From a checkpoint of a small transformer trained on Wikipedia.
Architecture: learned positions, biases.
Training: a variant of Adam for these matrices, 107M tokens, 6550 steps.
Each number is 500 + 25 x the weight over its row's rms, rounded and kept within 0 to 999. Layers, rows and columns count from 0. Numbers have three digits each. The size before them is the row's rms in percent of the matrix's.

# layer 2 MLP down (transposed), 384x96, rms 0.131, rows 257-329, columns 0-95
091:533498515498494441504473479463465478543526541501499520465516506531447495509495477493521503498519528534529498497485506482513480499453511503507476488490517506510444556506471505519501537494496467493501497459518551508533581486503505477522515530507471508518491476480509499469523520464468523499
142:461513520516512465556511505475518502458489473525507479448453519499503529489477500470481466534482498484534459518485490522502533524463559540433473518512527493472516519505493515495497495495475523518508501522481473498509533512519479494476487476503541523495463519494534490552512500509499478542
085:456446431519525504502508505447511473478528499535470504554468504496532471514519533509486513514481514480500471508510497542480501467504538497517480511529484502478470493528492494460518508484508470479516512514539533463497508542513512515493510509551516530493521508450482478475458521485522519472
097:535510473490483506512502495511469524485513506464502558536470478480524548490479536520474465484473491512526482514501482503486482460494481482545497512575500494537520488490498459472506467497482504510480539510508489488497514526500465572500527448549483507528514503485513476456484492518499511524
072:508580466527524464499491481495489485499455532466501492396477539497460479495500480499514511532504490485482519469535509506505515476493530467521479518502528511512478517486501538506476485464509501513482481487524483490539497456506509491535470526488505511513545485505517493505511541492503540502
087:557532535499516445490441440511491477525519504491491498421516501528484468507487495524501506523508489518543527488516490478513501493473513495503491501482526526474477513488477530475480517490523501524515485472510514499525566466516498509522507512515443511531526445493518495488522493488472520480
112:480502486455506521518497521500523512463523543544470494558480471495519544493505517510554532469481537524504504536476508500503491481490552495486468482467483507478486489486516466520511535515433510470494483499508544502489520546532490495467501481514539463507492492465525508514489486505471456487
119:499555444528513486488509493509463473537461517503472494438515525482506486490527457500505465506527510533464536518510499474540502492504531482518455465520486546500478470531525509469459498471513498503520477503502473512528508492473506511512521516476493500500509437533528508497539490490502538535
089:524510518487547498444514469508396486501479509454478489469542515490452481513493486486512472472521506493493532475517525498511489487526517493494489492530538520503507519470534484489529487499486491544495498498512505493527501471528518454533534524518459512506486461522511506486507495553486529511
133:492513482497483506486526517497487509478495515506525457522471469503519523472531492488493497473456513510550549503478462542501488506485471493520474506531518536492477528524498502487483531493493448521495490500504515486551544521471493501459509476485509457520513470482482485537459489588542504498
083:539549471520529463488498482485448466511489496474551527409498550480474459474499460472526494484511485500502527513537512487480486473514517462483496517513534508515480527503499499523480482476484507531499500505511490495520505480512485489516517548462482475530524491511510521487511524483502547534
086:563534501533488454513466442518460482537500522483511531405505517489502465484493469484513515507479492479505493500528512490506508483477539457478485495494556491515468497500487531517473508494536539513500479502509482519531507480520489478512493499498473493522520465486530518529541512486505530486
086:524584476496489511508559497494497476535515499533478489422485509475470475487500482502506530535527505544461504504498497515522496449507514458504517473480472500515486524516483502467449515486542520497485529524469500463492469515522477511500513539498502513500482470526471516490508527524477496487
102:465533493511434530503510507548492507482515551508464490457490481481462471540491501496515523545525482470516489477503525521473528537503541499499518518460510548472499488487490537547481494518531504512473488530490527526507500465510489493503474476470537499464480456500476514496460479512494486527
082:532572448529535481505487509483476475521462492487492510418507524472456480459498450486512528497490490505488503486511497501520471447495502482491478490515510495513495522510503521500481496457504511507508517499510478505571503466518502503517496513479515498525515471551513507492539540464499540507
076:518568533459506514477529484529465476488515496502518460416489503499528514495507503467522519525465504503485464492490562460503516445521491475516503506499510495521522489496525509541504476533514463527530499498493531506503485460449508539481468504510490474504530504496499463487511494510490475518
093:491571483472502487497486516477490507500521538459506456402497504469476459538522477504516507532498513470478497508528525515484485453480497486498476486501541556499488508560480526553483518506522496501515474505520522490494489512489483503505503476531497540491493486481488484503541476486495502500
118:462437483484522488530504539504481507473488502494483521512507467489534512554494510537526490467481517558465534501481503491536500489484497454486491512507485570492505460505474469498479498493470485469491516464496502535482557513505495464497487501512548501492481505483535525506525499498448511536
100:503497535487493510507501467493502523447497486456486476470508506492510539524538532499456472475484495501502471523512505551523571512504530491513541509521490524439475522490517503468482471460458505491511479494513534445503480480535475492523512512509505476469538540525530496494494484462480509498
098:498533510469491509447518501505562482505509528486539488470504511495499467521505485545515493458528478551504435505507489523559554479509485516471497460506517480480495546476480508543504530478483496506484497487497486537481523477511562478504486504496521479488487462519499491459522482501491514486
087:535509487487498519511507524483534529489528506466522500457496468497473522522530490501490519470524475543493501504491500482548456517529458517490474525521483499522498498481495496475443493543515569460446504484487489474520506517471485498527526483474490516472457488504484529513538514469500530554
076:492510480458505493547481476464487499468519522518463477480511455464510502499517505502576494482470529494506498510530475500539456534488495506488476516552524503504488507514478497524492531534474528490470491507511518517478501556524504460533480500502487474509490521510472531519501460442459486532
080:476537526506521494503471469491501504512482506510490503411461497481496456505574507547530493504508490500483545496486503502518464529489483505458534499481469499503511500519531525517500496448498530461514486508506516490454519494510531450458486478524512485497520522521509495483524509549494467520
092:532582464538525458514470509519431457508477520504492518397480538494490490480513492477510504514515484515476541507536515498471514481479509467512520483520517507491477488524489515500470469459503513514503504499526483506522493463519501483517508494472479485512523500490501517515510512507494537518
097:481518446526507472489495517529461469502506525460537529429502528486454501455501476471525510525483483506486530517525508513491504461507532447501463492487496543528457505507491520520517512494493542515473473477514501489521534504490464513518500540475505514527527484542474501519478536481506516524
099:512586485528540449487500511506461480516491500478501518401503524490478451457496453473529510518501489485483535496517506467502511445488498480490489501493517514514482529521512522498481488486475498515515499482500489501540486471525497496516533530480498491519528489540504489502508531492516539495
115:489534484491528500465507489510472501510529502460466480456483458483465496488497476505505498525504511485508505503493501538505493528491525527514478507468498519514482566518478523484527447448529470486533464469489533533479467485489489517505552521536526497461502480502506529471536484560525483474
109:492444516487470518490491516536537523472486507535439531528500496504506475527483527539464486464521535504516442499508500470505481471512488554507496489530502480497499506471491490462506537510463513509501532525507512509484508519480534485482495479503526473458507507510440516529477514513559492461
123:492502500527519475544511543496489487487489515516543499496491464504503551506521509480492480498510521526541513500474481484527466500424527522555493511500491485519491488524490484490486504516449471487473474494493527548525538479493453452457528487459566500509517508486504491510458494497527502501
088:521568476533553454490510489492488462522482519477545486427488551476477477474521462478543495487511488520481536512502521494467503468479541493512490486519525508501483494505535503493484475472507505501511502470510476538530486438521514501497513501486482468527510494518513490500518522512485548520
078:501486512504461481522496514497529483509506470515501453501472493540502549549513498522452500514489551498486479497477473547555490480473511519487476509476467486527534528481503491494497506508467508522497485468508514492490552503477501500496469456539539529509522505500496501478447449511555463496
077:539565477535523439510506477496467467505473536468534496408493538473466480480500488499537502522504460507476515512520518470488508483491518466507483517506523516522493507495527518508477486457500494513510495490528466508539489453528512490525508532467486490515522492519533499501503521494487531508
073:526492544473486509485488475534550514496505496532548527422492487489508518536523533512509496489499501521499479509523512547482501556487519481469483516539527499490508491478485476491514474466512507508512482450494539497439494533537473464477514492493479537491486496469516478468481477497528466505
109:501511470519462460478495521485496483512513449514448483448512539491533552470503554544481495457514456508540481517538492503467543488500539538476492499511480506509493477456471481481476490515502509506468511500507492525530496491506536522506495480518514516496488486469517513473553486539504493519
117:482516488492445508533502502450486485518492466488475507489484495439506542487481490503507543496494481551475559555501473452495485524520536495541533493519495526499530512458477462444501522494496512512526493506486509535473538510491516482492459534519500515517516526488506501495490526520468485478
090:488554490536494463499504541505470512511485491459479501424469541508488449492488473492490473556508478504542536473502493541484531512549494460498501498496555513501517545487492499518515486529505506463485499460486485492509470481515493492539493532527482522533503481484503494512518474508502477471
113:469535510467488501506517520513507485502507471485508489495500502515513472498514498488470522501529450519511491518536502482474486527499508519538535527524496479523496529520471504504527431483521467552446482504468526501502508443531476490491533455468486505548462554507460530501513463510477510486
113:507454490486476521473510493560552529476473494519440530538475523520554505503500538519465531488509509484466499504505488476464490490537499516496492473499477478492499471478537476514509504523489494465509548536486494480484506539523514549479469458456483505502527480484473505531504507512535509505
096:565493468510524447492464457488469496534497503463491507473514522526461498506472442507491505487526506507534492524563486502512477486454503473509486500494524513491469535502479506492469512500517504497489488454515507518549544480519476478525499506493470525533524461525516497490538493497476553510
154:494509544474508523524520523453500489491488514545510464486509491476487486514499495465493484503563498554484471478475488533478468480524502482485496517554489560469492518485494491490472504530511496483465489524497534530472512495495510489513479478455492509521501541505548542510457472454541526496
084:539552522486492494477486483504444462493483520487513478425535533503487478498503446516493506532528483543523546476523498464491481504490544473485462517496516518459468532521487538485490507469498497486505458466499500534508537499516510464510508534514473522509518490500515529491499515499490539480
123:440490530484523507477519509507479490482514510486541566481544449487510484523488509462492524489485506489474525488490504503485508492465477534500478533501484500480521514482520489539536536494489482533421481472501507498485523504533543517516502509505489494575497492491539505463457503482485495481
093:501548442525491448493499488483478465520471485473518510398499527485471477464499473504520503516514488504494527495516504472512499443498513485510480517492536516528499499509509507506482483472499499528505491497535480489559509468519481516520485534478518508514538478528532491479507530476538536512
072:527525483504457481554504473510480476527509494473480485402482514506452486477530517503509537515486481494516511492484527478498507498508493470487500509459524480515460481511517490515488513478488492517561475550537488489508509482474509523509527525488521511532497504476540549474513503538538476502
096:498512489502514505573534505499454504509466532509487501496512460532473526456496488448539509474506555492512455533483506556493517490471506565532494472491487477466511507496485483482490510556482511458503479482516495493513504502513468508497522469501527476543471480480523514508515466486502488516
132:489507458528511504498515496531467525497516504455467507496455495490460494498509558547439519500489514475500528511527512480505502498509507499494559492455498539517477536479521487480478495500533495490486490506481488508524486492478542532471529464526508445502493475531532510468465504550513512454
068:527576523509500517510504482514540525504521493496514504553513469495526543511512493514474479491550528495520518501492516454514477492472437527491491494512441512505471483512483506472479477465474515485530468500485462522507469500487467479481503505547507442515499489514500534534480493512529468481
118:519532507496529488509503456459465474519492486493514475433458500473475479518490503526517503489514517524493543477444494528535504466482465456511512488550502484512491517483535517522505481497507473515541449508510485545497549490491512497515485490532533512485496497509542474451474518526488519527
126:512527549486491482490486474498515501465452485530513452501510477488517522571510488542483474568524532533493474499449465502532481458503489464490507530522462504467505502508493469494502472500484523525507502469511519526476521494510536490509511490531546497522520528509512489482497473480463512463
115:498517497485511487495456482515500508473512535493523522471514499550501527495523498546553492484537444468492487514503485488532511463536461475531524484500518511523496492492495472545474528504548534455529466525494465499516452507520524498502488498495480471481461494550492497494530467471495470536
085:511562461533529454506506464488468464516489520475531502393507537492481477468511465471513507502505493523487531506517515477484492444496496479482474519510533500517501498518516524524470499479482504511516512505519495509555485445506502500522493507473498506519527501543511492490515537488515515498
098:499514468510533499495490498512483474502486498475518498424494505500496469470518486502525526505493493483481552483503494440535465528491494498462482463511500524509523504555484527520451530504508523503486516530537468490531518519556468499541512521477461474509495481506512509466516518438515527494
120:504555491500502499490484507543499500540502532485534513437525476491502464490466511491483542484526496535483486513508497483506517480501542490544472559496480494518491520498490467511525446487509530522452460498476473466506518546525535482482487491450479521499540530505487467495533492500490473490
115:507497496479492514518526502482545507529476513484474464466488479511512535517526530529519488543519452515493467552465489505456517503532519490501486443482464499487499478489503513502518493461474478441468470501520496464535509486551477516517485528486538502540503527495517462549507517496498473516
099:511528528504491511520524492508466485485498550488494481453525518502510463454478454513502470496509493520550558489524490491530461504508506491478484481540507462438512491478485497490477470497495501470505512521513514496533509501483459501509566555541486464462498522527500519506516519516471522478
090:504543466552505454492506455489458464531481526469509500398515534506464469470491471493515483525511471507494546501526510482508504452501516475505484501494532509533505507513515508511486493464506494519508481484535478499554497460527490510535508518500499515507519505509535502475496504475506538497
103:536538529507511530550462497537516499491471482525480533469497473500535497539510508517452507477511452481533463505536443511500488532531456520528540498513478485517527480480499474497501467501509468525543512533479483478542472501480489492519494506519466497478540509478506504507496476487462469484
054:554561492479493482542502467511523471504504491513508468453493472521512508499513469504523481516538504460528499461490489463520463476524537491486506528531521478496526492490494497498506462500540525514519487522518472506540506496464510502479517516510430514473499470505468531480500494485500544436
082:528505521477518508500501488434502526526498524478488507484532531504462562481503469478490512485454509499506480501489536491433474540475484473494507466521510444482486556504489500514534530503487521448497492506496537522510500558478477507530456513514487483525508488510467514530511506495476514489
088:534481512506495491550464498484513500528497534469498521452509499477505462486474471503557459479514510469481517479533503528469453526488527462502483501499524504534467524513537522489513517513497509479495525509518512462547548463515500490516528551514476454507471547497493488538481486476505518497
113:505473500489472506546507507531502505488491492473491471500488481510507535450551543522482517468484488530507501521481498473516464504535489482512474481495484494523512500496504493520505480486446541445523512514506494514447501499507536489494546430493517473526528530499552498521445532461486484510
105:511536465542480454491479497498473493538474519497472497419523492487466488508517522476539472520467487523467489493488513492507539467518493470539467531483536523501472500504492525474540487453514509469491471489501484484520547498485511519538515516476507525516508480545498459522531508509530514490
089:506535455539508452487505466489475463542475507463538503397512541498471466479491475484526498503506480514504531501534508479501499449503515479485473519496531503531498515515511515528482497469503504516512487486534489500554502456515492509521499516480507512525517486532540488470488526481512518501
136:496532540523495517518475506482543495496529470542485443481463485507536508519487500501486528451504512527443474548489504490522460467503497454519516512502516468493494511521500450469500492471497510489495505522460476489531498499470493511525531490469516520527508563483514513537471527527467511478
129:487396480524518487490490495476494539504514512494480504541499500504478496523488504530512508502489482449490497492504507463531493538484548515549505505505537494468471509532540540483464512501483492496561485518486508492478493521488460434538521524475518480501480505496499483475533512505511493510
102:509495481500505512492520547531476530463506482523456436492484477571504491522496520495494541516487521500491455496493512484533509532500502513475504475501474469452498469477513448486496529526480502473496546528480469470485498503501502540526484549452470471539514518491498525522478481512502503480
086:476492502544509509501510511469499519482501506511463527501458529510484491541493518534482508542467480528501474473499498517485472474514549449488490480481523436481467489482546460530505539508498497472469528503489477465473460530482480492506540549495527517549511490496537506496507531504528512477
106:486497503488512510484500504504511476495523475504495545541515483480514516493463494535520462454484515516527475452483508442509576474502501496546535522503425471517483491516525488490527499506481493538514509511488485522497505496453456509501479516506501484493545523513496460441511534514505490505
084:481552515494494469502540536456490482484501497495492481425500476504508494527505460514539501510519517514496469536507542551500528452504505486559508495522493490480482532514515465506501533507482477494494502474466516475471516522515479475468503535576508503508489473465457511496487485507491514496
097:519475533448471493489488502512525505441528546486499508574521459487512528478533479470476504483507516524490470504519524467541504484568486521518490486489516488487531489496498457497530482525485500498463535516495519498499461530531531482501504496526475496494528468482522471470459485519475498495
105:536393530521509508466541508507517484459489471485467483587494484504492487516518467510509503476513502496516478496518503516495466562497532531496460507479487527489480547494542488512501516477491510511489498505492499473504528524497530506505507514466501502480486493508491514505471499502476544472
079:493536480485517514500493488473463453470519521518499517460448535472484535510539485489521502528439508493510492506528494493494524471522513456545525519524516505471498500520544493544516526521493493489548514522532539486463485497456514434495497495514495477498501483498458487456508530521500501490
142:456507550501493517496502469493466508518486500500500525469490507483517459466463480473462470516498514477522462525515530536483480500535451538501491496491533499454487530495535489523509514532522442519484446556478533532502530497506537493484499523492531484508500496525520502491506489521528474453
# layer 2 MLP up, 384x96, rms 0.164, rows 258-329, columns 0-95
124:519523498496497499494492505526496506511499477505525509487466533451511505472456480527500485521457470483501514486519485557499495475543494481481467509504524511509517505526485560498489501487465498560556504521512494487505471508490526495512451503540480537561472482474550484482466505448498496526
092:528509482518504479505512507489500539552485491485523507498533537488506487473480510501498472492475509526495527476504519461496542474516494448498533446520508497540500485478492502516487520510506478530503471499463484523511481516486502465554491506494481492558510456551585473517510538500522482530
106:541519487522503468473471486483497520525440512508482530501510548492459487489500486496482483492488543537492543495525476454511551459494533445497542469523510485518486528500505512484498519516512495511485486486475450535514477498524480465551513526509454480516504468504532492527506543481503486495
072:547530460519538487486495486512503501507441555481512489469513517470453475500503486468544517511487522515486527524543479497492517474493500479536490529498504505514468523509515531498486518506508495521515531511529455525561524481507469507532495508462470506541513522543509506492537534475512534536
094:513536498484564470509464505463464495517493496473509497470511520465468448504490471465527503493471502489506538496522522479514504482483526486528514472473507507503467505496530539505473552465487476509554510540491472477546505496521504499526521509497494467536518489545521484476534535518533497539
093:480529510529514486441497466505527509493489482456486489443488518489510453469462457497478480567493531515498519531517464524482520534503453517490481520520504475536503487498499474493534498457505537508503519463536494520504483471486468508512469530481488535492541473503465496534491505521518503481
112:491510514527537477489480461530503512497484524522506509483515535509457521493501446473499472528468503497462483519540500536497507495501500481514501447506492523468469513512534500515492534509506494499513474467531493523499533457482497513515477512441509495501567439506524527527554505484488554511
109:535501447532499483544477487482490547536489518487525499479494534497465497472519503476488516483494523469477501528503531496499531481523531469535503497498503509515439515499514541480460539539504481500485482483494464522535515492513457505509493502450516478544529519533549496528548510470512509523
132:521512510488547492473476499494472484549480511523514545484469490494487456481483515484515522474447482550512538483539501513462546493500483481520465509509529497521514506532542503512513491481452483499523518509484473491524513501534478524542506496511445453520523496515447513484476482538498469509
082:566512453563523462500464475484478486516487521478532487486528538511491467504462487482496516492500494507478530518530488445475516488485505471503519496460521511491450521516499493512462497495490494509508490507514488494539505493530484490539532541453499495511545495513522505510557523462510530532
079:554533454483540482523473504485482480498471502495478485475500517482487436514504479480504516515474479534483507503520546490528500462470497456512506484503500504517502505504534523502498519498520507462547484530487464458579534478520516496520524509502522499534521503565506502496528530521507516527
095:501514497564529483506502498527501494510475531525485505479507540484509526444497456522488522522496479543463567505498476506526481466495467483467512537521503520474481515544485479506470465487520542510441505492472499509517507536489475451524473546502498527484482498500486508531494480503507537507
100:465516504497517511524532471509504496516454509458493489470547510477500501480527483540481490511517543475427497495526486495557482502536488503479489470526501511503463474550481507470550487486526547518511493441507515511512507498498477480506510506490466539477494481541489499524504537477460509477
071:543525461517516459504474477501501481532451531545503521466502535502441499479483474509507509518478492534478513486519492486480507491500491458503498507494495529536498511506511535504473506491533502519505504504503482490568532469516494497502453554446491458534512481512534516499529549478531526510
073:514552484488524468502469462536461468509505499550497459496457467519497457500488473465497514502498492519498477497499534492497500480492498499527489549487496495521492469529531536549486494499520495544530529502542509495505504476506518555483477538478460484519502489482502522519506555466528549488
070:528536527467518485509487467484489472484508522484504487473505492509489533529534476499552537508521475500464491535511529471505473445490525489479484533506522494460456497576516530514481508486520496504519517513581510471492506469508495472480531508476526493478506493481499541496542492524475513493
110:534549506488471478452479429510499517509485480475516472484491517489463466458498500482456517537516527519514487519503505469471516520493475513493504523479520486504514503479529483481516498491499523532481518512509514522511488478488466517484482548483453483569535465514493485545478502533552508472
118:516504460512515478502489516493503499511526550534534495478504485523474482526533503457530491519472474507505471489511500477503504498524514469546535442468523488498457484515481545498519508501498453475503484508520457526510537459526494482524485498460525524509542524481510521556508536467507482551
105:499523495540507507460464490513486514501510494494547466487502555516489479515467460521518477494482480489517479531495515524508540483489528483498507530474536500505468560501514486512409527510503485529528548484523447516499489499476513488521500523477489462470499490486535477500542503463524507499
090:487539490487500487496477515534503467511469508522528524512506556516501465501493509456488461497473432496489496472496537555479534449527494490539521493452525492470490491483497487514519515471520472556570526488527497528533499469489480506477483481508525499539493498501488499466495504505508517510
093:476534487495521434460506501515476484498438466484512528493496525522475510487480516485473515499470542494503499510494517494482556506522473511525519452430472502518469462487499528491507492460489487536530513513488508491523500468487493514487460500488518486533543502501526523490517554530536512472
094:552536479478499469498467457484486494539473489496509512481484524457478534525520462491479534512535507476480524514524476476475495500495464495493470469498488512506495532488548517502490491463507497510486543498534530485549517462522490505504494539498476496580501469517495516493501512525559528517
074:539495475520502481528465493532455496534467539526506526450496514506491483483515525514533523498445489552493512524525505442463520472489487465507513504531476515490484491533481549509483511460533507503515460504528455497551523511522498510499482483476474473504528499505506529523514540495503528526
087:557535465519508478494460467524490496500481530502518503473504512526452456449506476521485488497501498523499485539518527453502523470544519475519547504477522477508457499526481512479503526496514490532506489454491483528540472467528448482522484531464492503491509507482503501531500520449496529507
076:549513512556512439477442478519513475519496519521525550474490517496494485474467455483513510523482458540469541503528485487473517495481479471490492522488514495537486522528530531502457497504496472519522508497512464509553500498489469521507537527483498499530510470513509462523501520488512536516
131:495493489499525509513486444490452529553487523551530486464480467503498525512490493510504502441499496474417491508535486484502502494505497495524494494549491563523486531521491519489509533503545466502484497449516474536524517482493470529499480520475495498498485509513464498499528527499514530522
099:504475461490524517529506472503474517519494539509540480467496503455454482477520503482568521506489467485477492522539530507513496481523498484505537500537507541471503555577517514508485494512500523471499494514504461519532518540507455485513475486472475478513528510491521502524526508464472511499
117:489522505476539499445476443525444488514477509490514509497539533522481486440485478470516501518436483530509479499541496543509531498509486508519511499488509513558510493517531482500518516519464505485508518490514492507497548500473465511518454534510476486521541491516462483484486497527511501462
081:530506484546516452501457454475516488509483526520515532468501543504463485500503459496539471484498451539462519527521465494479542461485488476525491504475507506519482539490508492510494511462502482486510501479510487516559497483529518500512535492465495488513494461509510499521549501527516557532
089:531477479542524474521503486496488513496485508500508473498519516479494483521521507444532534461491521492477507536529476441490533477479512495510517468500533475449455513505478500488481520489565501473490510500510510503526492517531469493539516481466513488518528549505499519526578509533521511503
069:584521464526513474491487486480487489506476526467524507461497535490451469484500477491545495474494487491482524531510493466463521475493495470489503507493517527542479511510507517509480485471497510499519515501502477516579505471513515478534508509460474498510505477536525516516526535490523547550
096:508501454523498488515499457493503516518455472511498499484490495487463495442461503426477512490493547506491508509523495504471527516465497494526530490478461484508514509504537472515521501539533510489482522525497501480531506493496476498510472525474455470578512504497511521515501521522567538499
111:481504478540522491500494493491442514501496484529528491467481502457536520533497498486465517486498509475434577472526502513521490500495483494486485438491531501479450513542486534533488521464497489498512486488489448521545525499526470539507517509511527517493522509493515501529536505527516508510
119:507527521520479475471459487538461530515497504515509467468525509469490485506523406517543481498485467536461495513519441513478518491500496494492492488528521481520513530524485506473514523507495513485498507495533439512503518462471486477516470518508479528526481480529466487551492495508532513482
099:499511495484547493491489466480495480500440528480502484474491492500484470465481469524507518527430527526502488518510545521523503505497494469527511496526477526518489509508547572462500490551512505497532481499484463479539506508527493507506492504496453472483558486539495503487514518479520517536
124:527511514506517498486499488478464503527474483468481475485506509500514473467503485522483538557498502537479560488536527478493498493478482480496471493524525483502474507546494507452492498508514518486502536478489506478496425505550520527597508491522489530478486508513481476523473525504500483512
112:485493494492502534506519507470472501520491512475551476484529519438483481525500495481555502482500476477449509530540522489543490475527546474495489510516523542501485549571472510522506518516507486516519472482533472554493505487459503479505489514487468508482494478524484494511526479466475495527
104:539524437503553473508469496475473499527475486484501480479506508483484435474487473488513503493479487510519517504513530495539536485472483465524512514467492499498492492500514516510468509477526505497543509522480483487528488505508496514519530511475494485562531475561552489479551542493529512531
141:484505456510541489469437479473451510498525514512523520483544475486505500495475505465536505497492473506487489517519509499494483490528525457490549483504543548501483519547493474511511475522523484477510497527502484515485513512459476480491481557478443507481550491497524480537545519498523501491
095:533527447523546478489455452479484501514480496475509526478540541449487458500505466493542507510491482495499502517523513500503530478504497472490506512493522527492480538520513516516463504493545484496536517512514479491529495495493486495524489540477493489536539449532537497497538536503558525522
121:457503481537542471508485466488504514520501540532541531501501490469499491530467499458522460488487487516449513520519458501483495495500468495455508506510508488467474518512471519522513512502573473503495516527488522512504507481486459464494485547484466526504474513489522508520560540516510526530
067:553523452522508444494466489489517491496457510502506499469490526521464462444469470506528509519487488503480527495509513482477512494510488480522521523483520530566477487505517501507482508516524497518507487485498473494592510464509502481508514544478494500514530458510522499502505529470524545518
073:492581498522520457493490479525478498519456497487498537450509548471461483481533470508523502501505510505463532506519498463515503485511506482475528472505527525502474511500523512488442518513488508522487529488482507475560507471485486495545514528486467472519489499517525503523530527516549524470
099:464533494526512496484503485508475490526508450477487502470489533471510461470465480510481466509484492497500534556510511540497521517544445517481503532480520506536493471514512521460504496484495473515504516494471477473508479491507479495501464585520496530514474487504504463496516495536527514436
129:520505450550516499509471479496476533542509518537535479481504484495515522538459491456486514490520476450446496511501509471503508491491488488504470504508513531502463519527499502499473514466542496526509493465502482529507507513503448534496516510435511488484505510532504489477564538469515537487
080:494518502511534491487521500525498490496480557485468530507525520491487418442492458485519487524485473521484509487512482531473517409550506466500508488477523485467486508513482518528529553498473500517491529500502503494515453517513501502502506488517492525519494513467492547507512479499515530514
119:466523484506555477471495423496443498507453482491540519478510511485513521533472474516521505485483517510470509501519480538505516500499488486476500459524500535525491486539503535490509468519503500492538451512503501467494516485461521480489470539483490516496495453513522495485542540516541536516
129:543493481510511500506509494527494513473480512493505491470502541487500516526500505477544519461491470473448485508528526494506502483503522485499540434456498517523480504540486547504524559515482469492499467500510488522532551443466478508492468500458515532506543512503507517519532514465512499532
114:470518487523570481520479460507501532498455489502485470489477486511506516494457483531475524498507508487451524531530491518525511479473483456494478518526464528467469504500483520487457494504539471497541492523500504487506456518504507507511517503464502470502513501510552484488549531458535535539
073:552507471512513451490453462501506500524460512502526517479500529508480471506493475476507521519482491555453539508534473460491520476475474478499481525472515512528490491528532517507454523485504506534515493513518470499586520491502499497524488520454494491520509464527507502495535535489523520503
093:508531440514501474499462480441424494512490492506514522482525515510492496496486456522509505519506460520507490496532538493505497476496511469522525509478487515522453508519481518503491478484507474495546491515527499475501516462518515473522458576466492501521520465506543506526479544521518503516
130:503499486484539498503461484495511490532508516488498486485481496512483504473487528498530538510457462557491476494538551481510478478482551463517492484530511564498504520510498509425502483509494453488505505513485502493503522496510499522520529517474486495522537524499522487528512546474472497576
103:511529498523509486457457486529492494488515534518505500480553542531477456505534456483563482498491429499494464491485479502502544479538516499523477501443546513461480480493500471516490497508475512500525533472536474528491532479467492499521489504474473495505503493504523480529529498480508506493
097:498522470527512458470432456502490503536510512506494502478531545481468477489497500537529492470492483515477503522547515511527521460468506481465551478490524507524484499521505522520483502515532469503503533475510482464534509505496476513514494573475492476521505485543492489512526530485552517504
068:542519457531511459450456475504483498525461529481517512466499530504464458466474449497527490509486502531489534532527499471498528488501479474474503515473525536519478496501515497493484503479498484512522494480524471494575512486526498499528514517464491519511508475524512503506537542517501555529
112:467496439512499490514483475465488523523491489555514530476524524458465516514519461512528476526477531489495464561522463509502521503533486520538519488495530504500472486490500532505488500493547510495508511467536498539511496473484479474505469535463465475530537457497527514529519501522523516484
089:541549462500513455491488451494473508543478490496529507468548526480457466474492495491550496495463480532471504523557505498505546461505497466500504482503543531506481527520516508502489498498493491490487513487489458505542498503509471513526503522467493482516554489546507499531530533504507515524
109:503530460512504466447476504496492530501452491472517541486503545534516470512481457500522507512521493497486540501498524521503555503500467498512496488469540536504463532484529500513435519519481534521482505455488484497502456505486461525529473515491463485478500522515531464505507510524547506498
118:539513511541514504520486485470502512546488528504492473476565521501477457479490500523523545469493474500470502485509514443515503474526528491500507517502492517480480497553502476475498485475525510557512504455485508514485523515488478481531526531451445477484493466522474492472540517466488519507
118:507527510543534434463504484495508502523475485503508518501522523465500489508463480493520469479494502588456545489509461519467543488505502520473530484521492515547494528547515490475518491500469488524453485475496506489500498507483484445494471505484507504504495489506470521504533512531521529470
095:476524496565526474469506499508533498503487530539478543473536537512476473463469459490539476506448476557481493503500465535486525499532493499500536525482489528505473494514503491502478493487507478533490501464474454515511540496499471493503462523474514504525508470503486513511523473485493558484
065:553532444519536434495458492507484481513449515483535507473503541517462475499494477492508499517468487522473531530529498454504517497497478473494502533474528507525473508510518495506469530498510509515520506482505470500555509480519495502542523533460496515509503463528526495493523551489519532513
132:512498489494509497491445495453494501523496479478509478484452479469509489474462511480482523515489519539472529507559532486499491476482535441494501500547524507512518568531505498473501483532540504484489518537477498466526488516510481469527489551501475513537483532500520490520489527506498487550
129:481492497528512500529490506483496517545487523512462524485535540487487498504517505509499514483495511457474497469498512481536489500510557502514463466546543468466483505512523525443467550509518512540516486517479529476503502485492490454561481516466460457514484505523531490503502551518478495502
101:539518474527509463471485493538455540507474521484505522476530520535453484473523491525502509503484496511496495521516502473488550489503487477504554486495497499493500506483479513509461521497479503503521478511477460489500486513512439482530495508456473468515504526558558458519539499535529520536
103:505512481562488474495496489483466523517480525476499525487527535509499454442504490472511494498509487538480560500526511462488536474483521476545520470507534480524486517490490525539486534487485492523503507505469462492512486516544468484571506505469496490519494488532491486534495504533553501511
110:499518495493533462513468498517532513528463532510518522495483524478498469500479512490493475490481477546503491480517520462482558476474481487497549503484521504511496510488525491520522501442497506530519500509477472498561503530484468470473490504478467456528525462523513507478562565530498490511
083:546557479492501488484477473469447477490485511506498524497491514486493557501493459500495559516507460489481496519508539530481493468485533464502539524504490507501490524548520524506483472537464496499505499490536521468527508504525504472494502520494520496521513467481501514478499473501573563496
112:492524511512540447531484503529492498500486498526529503498518510499513452524500504504510490486477482544487555477495525494507537452512484507478466487493514512515441539505498504520509515481500471538469518467481477518538486501500479483493447507495522491487485521529475515515581568534505513487
096:519519516491491485504495525531482544520478494462470536462534539520461478485493497512496490503487503501498542465499504471509511488510528494523559469511516523523487520483530527486451502485458516550495476511473487534514497511475472467565498524479480487524474512564547477502494499533495476519
086:495543490504529466477471437502457475485499529504512543490482504483480507518529437471512529521501499487490491566553532527459485459516537474518497519509516491523485513547516528489516514523486507484510490506548481470514493478517490487497501531509483506507559493468482521495494489474483541491
127:504508510564513483461486484499510502493506471503507533487513528495536523524467486472477499508474516464479502519522542481509493483496518484505468465519575492490427504518482503479479500490539457518529518492478473544493501478483476538493534542490499516468523480504523484521553537483474491479